{"norm_eps": 1e-05, "init_std_up": 0.0213, "optimizer": "soap_variant", "learning_rate": 0.00457, "schedule": "wsd"}
Each number is 500 + 40 x the weight over its row's rms, rounded and kept within 0 to 999. Layers, rows and columns count from 0. Numbers have three digits each. The size before them is the row's rms in percent of the matrix's.

# layer 5 attention query, 256x256, rms 0.116, rows 0-54, columns 0-127
094:510548403540515520536515523506484507510461490539448523511451495514568439501515531461510545479420460461549439521512443454538487548494626491492462577502426486572551496457441474506545525474480479526496495529491480520498448530545584531511504463504493517508549578483473452447446493453523482454487424483492420441458598458432442510448471488542474513456492444546492489551519526511461514572590
101:546543529502577481473497538568501492526504474468420458475473474524510504562537496527496552537390461472415519544486521522492458487536497529562586540490441532538486567484499549499541479506480502534499557536477485582549506518464483437468501549490551475466506496445472501478450521542520563505532501440554437494470480470474458481500478562483456536497488538540481506462480567445508485437523
114:487451430456568491486531467517554516462528457512510510486490559570504565531458528508506513530523399521505555535496430445471519516510500525488383478540590508562468454528497441465501511498487498560445526487520497486506417469448569479516441450503512484513509536550408449516506472460501493486538523504442535540451583548485509501512493485501472474481490456471458509447544478527452498495532
084:498419521488538567504521431512466482555514500476481499604527432466433471448539452498493545495522551495472446474498516413519489506484440467519491478530439416478544532506497471492532476535513526500447501541498480436464560572536467498495544528471519392533499547505516512496564528553578459481481580511462536516529507506511533469452535471487490496457503479463526456442402515443428537523513
091:462477482522453518641457428514421548451433391517476543478506497476506503474534505560511549528467487537552455529545465510487552548569484510523432520450548508476509526423503483530530512497466478507506479489495524475491553488538548502552529462469512449414491481548484505539512479458543525484477462502477483441470552497549485481504488543493461573459510561491532487513519495509467522511506
098:497546510436444502431594500567506492507454429502469472500506577499551536596509521515489491413468438498530550504594556583453533470542533535530551484574516536487474477532481432490507553498497548501519573538540456505482485541513531518503442533538532498550506457494534520485488479477474506526475483523566467495470541487532502478485503569497545583531533482532510490517501574457497419591504
087:437526491497505557506471450577502484503580496418498600498550491452543475520469499549571449551514479502537535462601443534468483510521518523437478500517475494482484525479496490521488569450525491502559463564495507513476431475517477492499470517509509487593519494534420478434497474478506547511419509470510504513513603548477461466494460495493521491509567524491459501491522572501495503442514
093:519476506502459428454457427579614523422489474565475542502428430542525528549467537506504521502479386490485529518501508528506507572481525463508473466522474547516550501495429550523475526462563471553525496539448504516537490479524482504526500512528505527469536528539458520501469533538495478525435477538561465434457543507493507551448518504498538452489529436445417584505531488502522512495477
094:471481460544548539461461501482478533569480495435490523477439441479470468486474511520417519523543555477510452473490418402529557494485539493501519518506557515481492479519438495555452622504490548592469462489521488464465431486490512532533501555529531502393512522434504465496607511485527521530395533519528488568463530479519495525458452528540476481471458514510498467469494499388459471443503
098:489491518454429548555442460539502424517543463505377506462521512506453514496474438553541514470583533475472602518496551482525449457499502544554499484512512512521516491503552520477497430512376499486503492528468512548539459455436467524579523560470509507517484515590513517542502428551478449519550506481521469456534524484504472520491568487487474546534572485498471533470509543517529517498521
088:376500489524447512515487495441409535486510496560507516455499467492512530434421518465539438517526516469485420499412475425464509507561573499466481479503579481493487552503485458506534524515500459551506527566528481521476449584522574504627532438613515477458513437475483558463529486498488498491506507499532554485482397477480450474499563484498530549581548476514522418511548534529483524497486
101:514487521453408522475484474465453515504419463570560500535558511493529498523532499503500505478499494473515471442501538525507585512474537461457481487516501506431506510481538533549473471481583494483517459474538578474606469572507480490451521508561492582492485590500565477529467490483498542543542483527363486577467489470494534524443487504570487487480524547455525451469531416525520548570508
088:484460524422449538485470483510502455565476484507481475471524490486490584463505523504492484448472450478495484444510500508446445585457531463483456459528473550510504591491450435522523516514503523548546576537534491421498481491509515530485474463505482450484440526585508481460548535518528495503485525510487500516450491480541511500461519447461525485513466458531447529474517430481487479496544
085:488506509560418483475465530376567524513467538439446505474506467417533487475494543429547517521478521528524517504585476429508503483515429465496439557541478476476587635536507535470499486559513504473483506569485455481538500454518480456586589483532478476542597488522469459521478431484538472468515520493509529480517464428494472564462542501474492507549525483512496541495533548484560531489511
095:513451501528510518538497509494564440482510551520480456569536496472508406475524554453473547490419487509529460495484499539497472527489440499454548441522511498515436530384546524537473537468556500477474453535513540489493485552507522506438496464462492548476527560501506491450501467485478422548474479540449501582526421544506407521478478510528529546531458518422524440588513510482482499633483
085:486531562405468501459535508485502510502467488405512493546434459516534439554532504490504494476545579469465466505514482527466454550482517554516512519500477518429446553557466523504517444497534533451529543397531596412490481485519510512509542472508525573493469436511517526514433397473449464474539495479565441490576529573487483511520493531567494516502520472491564591517515566482492482490471
090:508464482561477550458511509578476504453489516418493515522592517518565526440505488449503546552470464533529490395474498491494470472500531438477485405435485508508463496496511423488549479538488504533481453438537516552502510413488506463505529486506454593512454547486526586506491496521515471477598512535467516494516501470544475443462489481461468500541550461513478574473426524502425518534495
097:535492504520524442491520511460512536438505594536531530467508480416484451484496452489503553462443556486504421533489470496445532482491481503538444545501487545481502491451524468507448529476545516510548476427511510575471536560500458466458488497486493552533552539465537418503551516340486490482463524429464482525514503517511513543536518546512465467454555533397506464400539528470461486531513
092:484502468438523487522452478476450525469532540478564522514479525509527536486492547547473487465539521466524391507569572521516563477559494519517483434520533479611416509542503471494539443507591494439538523505507471436457510530532540541486476477519498453489551537584510470466471524410470528524543513436515479532503449533561460457497536450575422501526532505457523469481474527519525467532482
097:496489455517446503502502589506489500526495521459570572461479527569595503541531452510479507504473486465552511507577484508471508505540471451465426456501535443549496413511516493516502463488454555489438497516573478485497440517510544462490458475548543451494534455412541558476495521597434414550539443460557526593509494562554467511511529572534487449578492491523492527397566493528536524466523
110:468482482441465517461547472530543580489497443490492498550527461434453530496460451544416485487509508563531451501534487446521416459536543548498500492500475500514484522529496486550516485578472472465512524536482489528502507548498466532489489505513485475554549467516423522434479517511511468430486558499498502419542535502486469443575439555521483511436489493489464478483495487490494566541458
101:537416573463487580482575441514488462572480460538484467512516494489424566497529495523516470460466521506501541522493526491455500505519518511548543417523416504514536537518436507489472457525474411515523526533470501469474510497521488494551514489461495445510489496456522518469487465537486536473515446457564460437477511514444451521528555479551519618508515475593469502492467502553633469508500
092:512483487509504484529470473517560513511483473442436473496482461467423471479512468497561443513484538475468559537481541470484539545498530539443467538572523511472480523543483499559552488478529440495554547486549515539470444475490509481482466566478389519438468520483491474432468406468454556502426492590556560498531526484539478487521471526603483495489484465530494504485440542500457462463472
090:490466498543574514475491463539500525502536526526503531522469502524509457536484485541442503504511549465600576493428509444433596499452485402514533489509478479551569559502517459503577512499490583520439461477478463468541510497560465425468549485585459478524460544515559472426510517493474475554453521536483416539512531469494493433513465490485522550504524455499521359479553552545467477494463
087:519540553600490581530496459504441466471451506491496546480493459468551480544443500529517545524425536477476546555494475489538407484553484537523491499483454566552517527512512533456450462548517462528532406456578493501508483452558481474456513497601448503448493454535459504414484451471541518437492438453549456471497491494529561530489546544464497495454510504479480518464543519507525495537527
106:528540500523537517520496512506462491493460529473607522510491492530520399472566580467496513476494492455503441572447517508447526565526508486462523475528519522521530475462554497558552547520527477450527483490554482520535482482489483539509451516521457543448530494460523492504556541394518517518490426477482465579541539494532427531504460493494513479559494454556527461514518463474547536518445
093:551491523473518490472488514438513435598540433484505518475508545467461504537508541414494493520574478590501497488511498494407433506512506561503565558476465570475482494565450516442509466463464506438480530431390566531450526544490473465490444519384468496548518495466474525481527483498412508476473517447510525442586513482508531519547540519495440577485485534436473537537464486506439500504531
100:505566498466563482563549524490547549495411521488578487487512491491475475514557483494478475552476438448493480548460529531559505573535496484449497463451520523568504522467558486562507560475547517450515478423539487435532480517517450500528493544515501536418539558507517513492533570466512476599540452491482496529502463536520472504446479549549509449481554574444511482501565432558460543504519
084:470509539632507405453503533446436579475450466501481506522502516465465483430494495472488492476398443445524526459528485500493552511488558423571459503515564537532464487544564566566461496492489538457552528487460484474442448535473521416509510471468443472495511553507534479480513444600497550528517459479524498475456484511520408522474389547522482473544559526552503517540539461470577469520567
084:471561466452513557507533523538470442512469548453432528537437539520485482562516535481495533534527490478413505498541517428579505523543472540605572437465529537513496549457544554439559508528503475560524530549481466462490495471554388497521450484500508546490558476506542537437493488497470468471488504545534518457465544497476515469490554496502513500472518576467504561461495436537546472496508
101:492570479568511502493512521561476445434515618445538520478492422574480491487478546477487513505444534508484493495470515585448507536534423461506459542508470488481422540494588496557524502464475480517491459506403505486497486507560553513486577478487498630496501492513538482498542479410474505540504478472499545606516476471532447483529474429542468509501499485518523484539526485440532500520533
092:531519475397458485453490546497455454485483529533539497488561519506423461529524406520557484475483561459523605471612458490524491482582499499534561503503503471518477513505465429514573529560452465519504591574510489562506525526483464483517496490481463488520471521512519485487551445471469460484510524489471464448499434551491507504566543483585522517504558499499492452490493549435540428511522
091:511536439493506560539550514517525551590529523530484482503562464426513481524487561474490506517458523508513614528537494473450510478442460434508549515508515450479536485523522537524556596498501474494516501459515492527496483471478489531510471521460464498548496509482439545542493491520567519444394463482530554489474475557490502457523497603454508500561532444534457437474505494483425473538481
095:533537492528500491492636498446495480508520521534458476448526534514458565476500512472464497463446483577529568514485535480572578557461533438491539527441510469491554536383539474470477535541521468475544497481468483476439513505423557449473490493542527526418505537500533449495417488491527528512516553513540481502529527552509521553499571502500453489526467481493596458457526468562477445522512
089:539514504503501430548508519525485506468498456555645471511463530491460543438481452513489500543484553490547498550449537452524555491528550481508545447444512422521493500483497501448539480466431498501480512517515481457507476490532549522508506412532530511508530498482506531500492539479534480505525516480573561550430532504560482451533575503394444459463480484402513493502476515518440382549489
094:494488504480481553573510499511479541556512463413584511475463518471468462509585548514523485422531475545546405567514468453509542499570479480446527397521547480561500443499489458513560491499546488557554516478549483494443501505534456538512478479564555490499470497510507563556516433430529517563511470563517467512507460504513419549528580556512525456494477447561542470488502470516458520519487
091:485531509475487433453512553548555476455447522441486508505475520472540538466497459441485427457511459416425429455487512469532541495538544508473447462608507432556496530525481470494431505553464548534448442500496511531426511497492521432425524529509484516536558576518456505489421559520465498575493452470455539493517517467484457513454526490534592473488575513532547553453531466510563505481533
091:445552496466470495533512522523446486466480519533473577455485504490569506434526506529517405475512563458510424520477539490551549554436494570495494481493548475501497420450501493486484515508509525517525476475516453529435533413527483482496409486515498541465483472563481496544567555528582449559541453522459491506544472492480514477521498464476450477418547486447517488526476436471536493515452
089:465502454539430469524523512453520442526504487433455598512547450444562520531509474459430478500542540455517437423563497548464498447443541573501442516434575519497534474469467499536440530483503483581489510442526465539537529586517534558550520552487425437570482456395475487463429514500591486525513497528451459515463566536536454530414465453544445545447497431571481491479520465483497551482459
093:484577476556484512563466547527490520436556465502499594475558467530468568507484528478506491556488483474480490507549507536466564453429493454513507485554511589426506488522546458550483511434491533475473569483462485515387420526428534524527408493546486521484492521492562483455435474477510515441484511433444461494612463491473469474519463487580500441541446513502470469461535420485425488487541
092:509455509554467566433471490413510444503573556503507505554495482473455522512438490474456515556458535536568509493502446468503551583453508456497513526558466471506560484510562431503519473526481418530540470506466545527544501544451542506494512470515548578540505483521501500621511569511528497510449487546497476455540476577555502475402454476496516563497421451507519509447460381523490499541465
095:479444508509555511536498486456516475482521482552498473454513467404496490508461477506456611474547544531528498392488524488488456533501487495467588480476444478471481491581531471489451509493528477580484543507502516537484521431463481476480548518501409479523528447445463470530490576554565596488461534547553466484614523539538516572486498548532490506537468528476519475513467490451478463495553
092:471542505483490534522450448501462494476507506468452445491453532490476470414463530458538467517453554466529505505452462481506572497489478572485467500510496473458515531495506492452496436467468518474528556460471519480595521476547448475487543416609586538437441499531625467489471458514507534538537477549485493619528502478539507566524501506492558508538523488528455446490449537524535509475511
087:520535445507520517497491530511494461453536493518491518499426507446563480447503531486567484477474526435521537536484482461537545486504471524457546522537469575558492527440486481492493550525481506456457583469494494463535463480512458539482566515468570564491386453464521543537509516534481399539524466538599460574467514533514531605502497484503494443535478488499544460464486494513566483542504
087:534504501469456480483465527532460492527522488479489468519521522489474508539445518548505486499450513565480532555494501537427455572505483457476555480462491515544505441595495456434478502403500459530536515580493477562511414491472530551507476509518457493468520456487440478468541441502527507455597452520496550495481544486466517469508545560474426547539497504434441549523447438532523508473496
101:474442464567469499589526408482518524495480520528443455478502484445524496480486496487471536469561460557464516420510518446521497482478473574529522576453476505518512458568390469539510510575419495499510500472459465493501566470463425552507509548434513455513493475581506493577582441460597510527390519516518493434554503490509524524443525463560562493450476465477453545525468496483531560456486
093:450485543493527440449489542467476488496485493556499463493517568552533392511440481533471458524498522558490445545483541429499490485500580533568519565430563504531525462492481510514525527504480473470483515557504515541476484455495498568509442501545442498573405484492476498483485442460595577490463459549535432453462476519543484506506472498423505450505416495434453477466505549526503519499467
081:468568519500515461520496512468513429402520536530529565495458464477494478479529489486452456520462545536461526496533513528485452552554531508507461515494499504583477480511429468548526519459466527499462538474516466514514439533486570538502471475454480454489443480496471515504450500447409535481450470466500517509500484495548416486510519544561495451466417465478597464424533479499398473549498
099:457523471552495507513538454490521506467447503491466479510451510534599517510539492569412485577567518534449484528491483471511525490568514529487516453508571534560497402525508508501519583536491535509505531483522491518454471574460493494457442502523446484436558442579490490512561541546494548506507483502471527501547456545514546515484584453480537557533424527493439457479509368415502478499490
090:499455527523446475457503460513482484505479505487466459554555481485374524495488523492482546462449498459482517488474507466565524507499544553474509486496548504453492583505521569492541451526459502439443465470464568473487449524504536473549480487480551557517474571575375454528525537550543509514514518552506483551571471472473518471499571426501542530514459478559431486465491469493531528508503
097:483493472496459542527519471462503575482490421530583484580441536567409475466509496506497449464555498495442490577484508551531516486510501542442463454536517508519524477468504493553531452479525498521532512499556532509461508484465541483556496490574481457501453562489542509459493513512514545510528465529493480489517522484528500552496488537428465507464533446402517526512480512480549471504460
099:424513466491544545519513506521530559445508552465477495514451499497603522568458477527505435425497480516560481386456542472438435498492508479462426448454447503542510554456524486571499486512557512588460452507501512520511479543542584497526436496523517515477495556540520466471508537437530487568500480488465555531461507452522488521574460477476507448535440470470577563572596461463521469485472
093:471511479459454476528533476523529522538490460465436506474498561535431548479467476487564490439467527426393421531538506419525541418583526488509527527498419502495534480510535482505547474616441507466501494539459531568528501461568526521562450522419511532466460539464456555495510472560468555425494534554543537487440522460537521502451470473500497517499562501638475527536496454538551483462521
096:478521525521521478494475538554523475422479496477497558542529534548584454535518441461451500516515503437511553562517539502461482464447519500537594479490438429513514439486609455444496427461485486544508507525444420472454518451465475515489511510526508528541494436478494471401565556558561536480493537452567528481509527516464529506579490542564499553479517552504519525456482489534473457519464
096:463465483514534544518447579442492518465528491544543396497533485476464555493540529415507486527496546486506482409501523528543464472531492484540522508541488534508544478509508518579491538525541483491559481497470504516526520506445537507554488477562548531540523440550511567531523442458476498503495528623444536492423491467530481577364513520492556485477456491414450451581483486507537530484472
# layer 5 attention key, 256x256, rms 0.115, rows 0-53, columns 0-127
097:508479473498447530520538495499509510479478450459463482479456486537513597403473431545486530461439471533539445563509424477537437474571525522476464496467549448516577509494479591558557476541526476507534378505593463552515475437461484514479531514536565495496531520473509498531526531504491516497499503483469517524473558488519523515539451473525481551439517536534520496494500548554591504482482
090:545511516488480521546513472455498460514445508540489486483498506416435483523468486504530526461523520545481543447544505524547493564511473493539481528484459583506598503450551503520501510520450534451496466546475543541409437532561500473522396546458539455524554466470482504574547523454487474464486480515531548516439545481520491553566578481526548539474533432511539492490521509566523484551542
105:485491499430501462502528576527510530522488507523550502485537510543477504459537530467492525489510489527481488463449475502502518453504519512582470458491531565489501520473580432509518500495436532491444462442487546543483501494499465501533478562524556488399473419424500513461500487449489501444531511498454534448502562526488568415595573572467406512470573575517527486548462554455543469437456
093:500489470498514539443467468544485476524580471540604540471517431481538490539552544568460494505505512542501508546469519537460498460495430461510498538539451533412551497494500544482555518477426460462606506499495452489423544507542544505531484499422580499563533536577520526474500580515489481516505483562503441484582530502546564599518462459434517470537463504398511534510559508487496458535420
093:456557516454505503479530500490507478465418455544521466493563517488481482514493462440469526543484477517487481476509538415592539506451579561453544511525509460481513518545536470526554471490526515437447446507559547547530430489497535485573489481593528488411542482473539496451494517483479531492488499519508547498444507395489448548546496546425509466555511540568590492486493456525529501466550
097:557603462517499464476492505434480473413410548501503511540471544498504540475501561480506523489534490474484506520518484488616515516503522514565503432585476550561510481539495492552457475530513459586489513605541486507571494547508545459525436528548509418529570535506522567461481542462522555545475523449546503461442529487406468518510541451533451451530516611538545443563540565465508549473515
096:482483453539544463482526530459522404542447472548516499539487475538577490541554560499462538485489427549493532519529476498498454539522540504481394404535450535553551522542518568511463528512502536509509456486453494491444572493535489573511467496495483510540545557475560489436505538506538446441488482467475486457503479508495442531508478580511439524522445535479461498439422532484471510478492
098:484484481539496539514501501395513477476458500556422501446508508529438530486526522493532518531499526472491534410494463549563471443579520486482467459479564502474552519519468519527564494550514402470560516519505488471544431533536449534530529460467525463495428424503538474549446477487560594454511493492432498575501501439515480514471613462517529522449495582548449506525521512491536555399525
092:561484536419530486466472482483501445580474495500537548492495506493572544494457496524494445502489478528439602552465471571459500511453471504437597465611539546482482552492507512474506502596531472489578465505537539513479555494445489464548480478494456487494484473485513527555556514485533497529566434517466535531506484526427548515525489468508491519515534464496433523539503460578559521511495
098:517487479475496440483488497418410486481502450533415471527529566540517476515473478554568477478480426507515414479465545473477534505492537521535527524489503406446597467492524507525510555499461494481496513507537477487528530455517504450516465447564575506538438432426531503517506533461494470428464516488472538542545438504483544574489513499568512504578528450476486436529513473492513484560475
095:515524461479515462426434470541527499510484517477518474524567588532446529477426520561551503486472475517507475504474481526491526465525427532503524544484498491545452487569538472544514492480489522555534486489543522531472531495536497546496467403470463497478460542533544503514524390464454496544537444508501505476486550499468529473540575508446490503484453548490480537537506477521545486496478
092:455536460521480519541500434462450592490463512472453513438484524587446508506528448530498545509580454510554447476434438503534467467539522516531516546526467510440502522494452508511479546523465522381492527457535535522479531422535496461469505512495509463481515566444473573522537495490517556480532469513515424496483503468488454468495521507568511529518540457475419531542446505524510505477484
097:421515505483465437461474440478433525483438546519545567534481508515468559489503478532522556451518524455555395607425497471580530434507443476496539506518516486519486536469539506489560488471487461623493479513521547485522443528550529483494511461489529511464551475557514519526535390463515474470491570526525497458480479440472581501538531479481487532500527549512519468532494511485565495514482
090:546487533599577464510477559473505458520480495554455592462526438496500450531485513535522503477501506466501488483537488512494407496474538514575522454431448503509492491490473497426453637519462469491538509464522581611503547470469541507480445473480539506473478488463548500437517482572493539555554517444483517525511540466502580561492484438551570487441523499519439478448467468562512478516514
098:523519497526512523486489495426491538498501492453521497475437479492603485493475527464438485538498491524507510461450503468521498456474482555470466540485492547512530526527502509529537546430523440573495498419522452454468492464551542498443470473476462523403503521503458490580408455499494567582421522456422454474550483455467427504489487475403531521525511502478482542443524521512533516485471
086:501523428507487473484479508474525546516463561510487480515498474503482586580492487489509494529544453526454427549523510494465519560559514488473545441542505496468500475486532456488566539505577484518572492511517408486457481473512496590461501507526462494524501521450522485459435537462524506481487540437498551476590471516532532512550573511470492412540557504509469520456521432508498537516510
097:558510467527530482497582422495465487487432452545466558537456478491492468495472494529427483501429513451601560465530569475478505494458429465525484592464541469379481505493538497438518521412506520505586507489475523528469522543530496448456502556467506532484496533472485507522500450473464558520497541479525484501470442516513549526470477522572425457497514565492477472462525441481507538554532
092:543471476510483513515500496526500505462561511519561448528467481593472487540550509543504487496474448549493529474502468508523532484528514479470486498519482524487497556564485520533467497533524493546520512437473518445435530504553506558446522494464577507480492540489489513526566509528518429490498441529505549461539569518488482504518460459503537468505575446443511513546508527430492518512569
086:497482463558483528567498538479486470533504490487517524541519503558513479564466432520493497571555496495503471466438452501470480483423509562493485537570457502472458580480548547489519529503527442491390435477541505570483521480474580540401481417538467599508504551474507536510501581500464591495423502517496533473571518554489504548544476492476450490477457509548460538509524496451533533556524
090:506506491441553512484504437563484412474496507529456490486453520521493557496484479399504482472481464552551503515520534444466562519492565469488424503496512500496530442459508471426546448541443601460526415494507469566455533511516506502479546443510439581599542508429489502503480525496476503468515513439515472451576449484428544507524502450446458462527563489418510458514561479479505480542466
099:450528509533492438525519494436480496482559395509559427472542511481524529397533533557477492532494520508442497526546544520558484526518554466462512529455577471542476474451489420536454467494515531468540566484458541511426521448539493453473518413503460431488525484465523508520475559537505491546571491536431451507598559512510519510573534460530428471505494460478552580478524527516522543448499
089:484540570471473472458492506401479562501475474495408473469495526511468511452524469501501479445552487478545462465534389500594491468455590480453513489506506482525549482497544543542536481539521559498489520497532494520511478502497515509552393532534468438515471456523516494522372511578425542492557518553565529477483534529516551483524481487471499464578488445516541504487558502437451509504509
090:559580485518460480478592541446520498605465505479498502518419533437569569545502527441478469514516459490606502519542484382462487531507500498498451471568455558457536500572464563476512510533558393482494579497431536492482469477475508501468452462557557515467516444446501512433520496456517508522490482543462541511549450546516528486561537504429533501514520509505462502529497487450542489477495
091:579445508499441472428456537432511481492440586499508493515531436466546549521463531474488559456539418493505441452468528459506478499521494478447446551534532468456515530503441469542414583505494517457563391515462567483523498492521560484506540543501470546482494582517491522522556525560509510528487455508510474493487533580494479429449471526524482455555428481512511540497464503531508516487459
094:494515505491452485439462421477471462501448504482467504497504520490442499552505504526477429517515587486527479474510561506430489534539501424480511395435494521522500574522492589526585479479511512543519493475500526483480516514481473493523482534548539489498477491405490487484458501531527574485563564356463563457530532499571411509448494487555501466501515553523463488570487472499515514544552
094:488471481540496564522499530440524480414487483491511560486513412495560496499471509567505491542502461471502484493366467553479464531475484464489573497524414509574529548510493522468539446476437460469525464537520528480480442511533481443490565506509415521450472516530530511589530541557577518528571501521514558431494514464533482543525527488503545559501502450434517516445504501517532547530481
090:522489503541489534505511492450505566489531451488529554584489454515514462545424424481464511537477576572509455522526572481469502497447497551543506494529441500505433491526547504471504497513532460480528495485515463453429499434477432513533492525494493483511420518466494436492505520542505544480505530488588418532530501629461518480467416571497523487560581490473490485546488522527498490499492
091:457455486581506487493490459489530447474564510439483520490496461558526586530551537535447492490538526523505534504385513534454498507553514508569579458516512538522597529571422495508508465496519485418506455520527482476477552447503511480482447457448536458465536519552611505508479510520503458521541461533492532499536514494528498509545515488477548540524507487504422414533467540532489420493528
085:596568479583513458507538542458523495532468526413535538448481419473497433511528537498548476523433535532478471574450451456471531516482508502548508540472487495464538534468459514485507391518575490484505500527515468519501539506447514535543517517493460566540504434506420496471454526443429570510483507432600469535521593489420535540469486460539525558491489522538442472466474507539540522527486
084:500447506541569466505511428483508478421497508574484475600473488459562520460464500508516513509526497480444515572497441494523528489537539489463556504486473532493474473523502470517502517443446479430499496483487435472538469540419511519480469474540507469453570483446460477515503444508417593488466495493524567488437480486475470690474498478534517518556528471510502493530549501454526490489475
095:491492493475491524475440457488515480570545418560505524551472540491473516535490551499479511478507548453509516497511549485493514488580453477499406482537460493422550538526520468405450506504456498603548445438493408521508465476518542441503589447495545533487472475522491508574497553554461521522534562567537469579558534533522486581444565566527453482490524497520524487512452466548432580482534
090:467531477481464473503477524522522467501548541498447443545523543508531494516455435487500513446502491518498412467467491552556532468484496473487537485504546462446509490596584438542526480438421518521457548536443469553532454471408552520530506483530548579556467540501478527485520481515501428552518544546504440448373552506504494435516495433495534563512443439491443490477542544608471488521496
089:538487501539550558469474537490521512519510552498566530554465511443493483464546557502446547491572488496613509529572529526496512527405470547464543495509512502481560484454463525517449461525501402497520503536527401556464506519453480534525426593534482535463520513473448501523537511474506464495489493520486464463541496486520514464507525523461508470446470436470576498500493522526515593555481
093:509543562475514455448479514531530465517503509417506506502491574536511446506528482545531538473465487502575433527477526494512529504545556504449448569551465507477398477530568435554469535493430529556448417543529512565530482521538463535421529547492496522469496452473450557492431464497468453498538451456597491489507560482484504435490495459416495465465518515532508488525529555475497595498496
091:390523492465454576468494495498481429469498559504593480457490509498482515496506540545494469516476488512530490533489458527490463526482487520504465508500502461443443445489520442460516390476423490557503469488495485531506433513474477490464524462510488475495514507558512445556500447498442505469522480451417548571504561562507447466590547575556459499555493448539528530462530469462391476489513
101:532500493520450471561524544508454504506435476516610481554480521520468493502474464505472521472494498470459547500517478578448420509437552481487485542510521517524527452554467473501444472461454461604508488523511559477484512441497579491528506491586497535438446465468490441528493494494566483536598442508461534526503525548548578494538425434479493505463492450461456554487532495489459426542607
097:548481495490522516523483478447495492517586474519525517431488501486542480521492508510541506442470449419534532542512496502513486440558572505532517475383585459422575590496466538485520525499547543424515495471387542467506515556543477565461487546506438497508550472486451481384465514495468482440486466492522474512451542501493511519462464470555531552517531499510530439469527596517441444447521
094:509468509529487491570504459426500518470582484512530481535498489595492503495525460463507533494523468505480513517470439502419498492462504555456526473550516561517472473556447494541459454470449466546569465450489535496455448616443551532457518477509551358521548487474490575472490535479460512551505504473550479459534437536457526523522476454499533533538533536503564514522505467464452446566464
093:507447505455575447529478498439546582499538534484551491487446521553466446463443568499524500466422506481454505514509556478603522504493568475466593460534493544457484515536484534498501514513535545462538509501466495519489550446495436505543542488485530510438561544573507480455565504572545561439533517447556531448491445490517500431543449525481495474491504576466479508510568529561556442474498
094:523517430515478482477466497533483449451543493522528540523467412500517429485498571483473417509475522607557475484502482472503506552529532504408478469541430529502428535449589551425478514549531546584486476501522498516524483447574554545507509549486451436442472503448459499462548514497486481541505526522509542561610571536478492507512471479497450489561486473529477479478548552499483550551485
092:434516510555458521523485525539454549503560536425457496445487520498460536506479512455443561543402504503527511503415474504529444512493486503451436460491496534484486450508503505467494541428547516498535432512533499478524515444499481550516491506519489524531466502472528506432557471464457525515459596523544532552503425481426522411438513565464482522521578495511596450496576500516514454478425
090:541553499561445583591473597576512374516488440487532512482495443509560557462519562540445463512531539451527496436543512548502526543441488564488529531455529540506477472505515483508529531455531517521513494597499499505474494550482458583479465506484450477485444461510481471556529514467558562465522470528574556483543456559490542510446458398530547563494439450446524489525473484550466512478441
091:508544453522476564457525504423474525495419492551513470524567559484493464499546497486563470491529523448490416428479428468435559551520486427487504551505534481551538472508480473549503494558460467595551469478484496479475499491562549495519485503441498602573497454442468493543512460412443453495498506518533541490507437476495515558491535532499545495536470477473465536481473472506475454505498
093:503502494454538576507529510548529432548458514499484514461469501442468485578501494423507501526500503428502485433538492516513461551482487482417586415509438492492501506552519541479560484470455500503468563497494480488480515543481503480503560484515470518480552565422522427467471512396405459461486595434494553516526419470581461504503493454479490486414465479546528540498474482509510455481522
096:470508464466471492419600510502484455502469544526490505525494531627510495391507484521520449471525522555561578496481474549458536496470513497570501479517530498504491397464568476531463467503467532525518504548454498566550486514477532481500445449465423525458483463463525435543477429455503510541589540560511524430558529476526543462494541452448514480531549527536502486534522521513526526460555
096:488490475459540528586437459516503538447549505558491465504493489498459499445533522502502517469495515534475518494518513549539546508459592510518549489503479536516510438409512496457396471451554445457554570404508509505533543487447461507474481528521531487531451436521500532457625518529583511475479464533494486545508502477469550506494452542467499492511464574492488551531487544492571603494474
094:433509485551461493524515504459514582523445488557473523418428433559510484556460502529494513474475488537549493431510430502525440517482477557490544545526580554502381441515577461541487479471528454551543502571490489495529489503420529470535449539538504481544499471476506499528479508502570478518517418459408433453491518473498480491477577498483491497439495570464541503482550533542408517575482
089:456570482496467460508510446547564521510445494445558485535485518478496518533491485493560472574458561469484487444585499522543532524470460546459491389507495494509515572451523474464465486498479497461507504506453493503526473483493513537453468454444522481452494559501461482403431509453617498579511541501559524476460478505558451491550534486464466477500519447531516459531508486491543501543583
100:503457524479469539517475463480485486453510492538443511493463499541538506478522514460525481533505475519400516475500593572500540484435493516551642529531468448480425488470492441467516505497520555513469416486527457516517524474473498596566509482485528466492475423525533540529505458492568448598457502469446489504515489546477559489532442491564542475484541544490526452577438465499563493497522
086:498481525455438511531515530512499509498488524567451419471487458482517499503422522531573466506468470526483462471465518498451514405465478484507481499461477500485515503436436520520509529468539502567549569524513422510514484524566569427539495447607514511479477434460541525488502480453406541464465500393492472453479517523454534550494587485478552508459443452537503494557464543496564527512458
089:457479533452455507527488520510422524525522515513589483460494495481502504484520451449513491504540489459509447507485455466500528484523548456494505496525471511475452500499504468480492469455517474479532552552543572474460464565523454482514466421463546573583479447543510587548477476461491521508467528540506543544462439500540520512538528497434494447409471475503510488524490498513447409438483
093:436424492501517473463482602534459457484422420524548493502466478441477501445517523486470469441526530429425503496483588498506460495515471489512467465478569476490543567492514547511435517571528463490518559499518531494531467517530475515480557490532455504484480525471530474548517569491486571476482469491544409423447518490514496568512510523517503520456522529508532465441530496548592529502483
092:487506459532533491487577479499534571570484504446468482491446576512508496513533506502501478448424472504523497587489453504507534565507516517476480453569486468522529457524464502562483454545510474518502567482473511501489485539502524446470445504547493474455485506462498517479515448470483505523501512493595490492469545426487486514553553482548559461466509509483511464473512582496510451430504
098:484492557490482519495481483474556439487541528490455553511574513392428525478496547460557443515454478494579523492547475487469570523555471490453505574533445514493507484511471453423469490421518542455529467565433518457513481539515460542515450493510419486582556500537513466538499549497487507501421506462560453458565547531552461516489485478529439502467511526568529490458449434468442477585490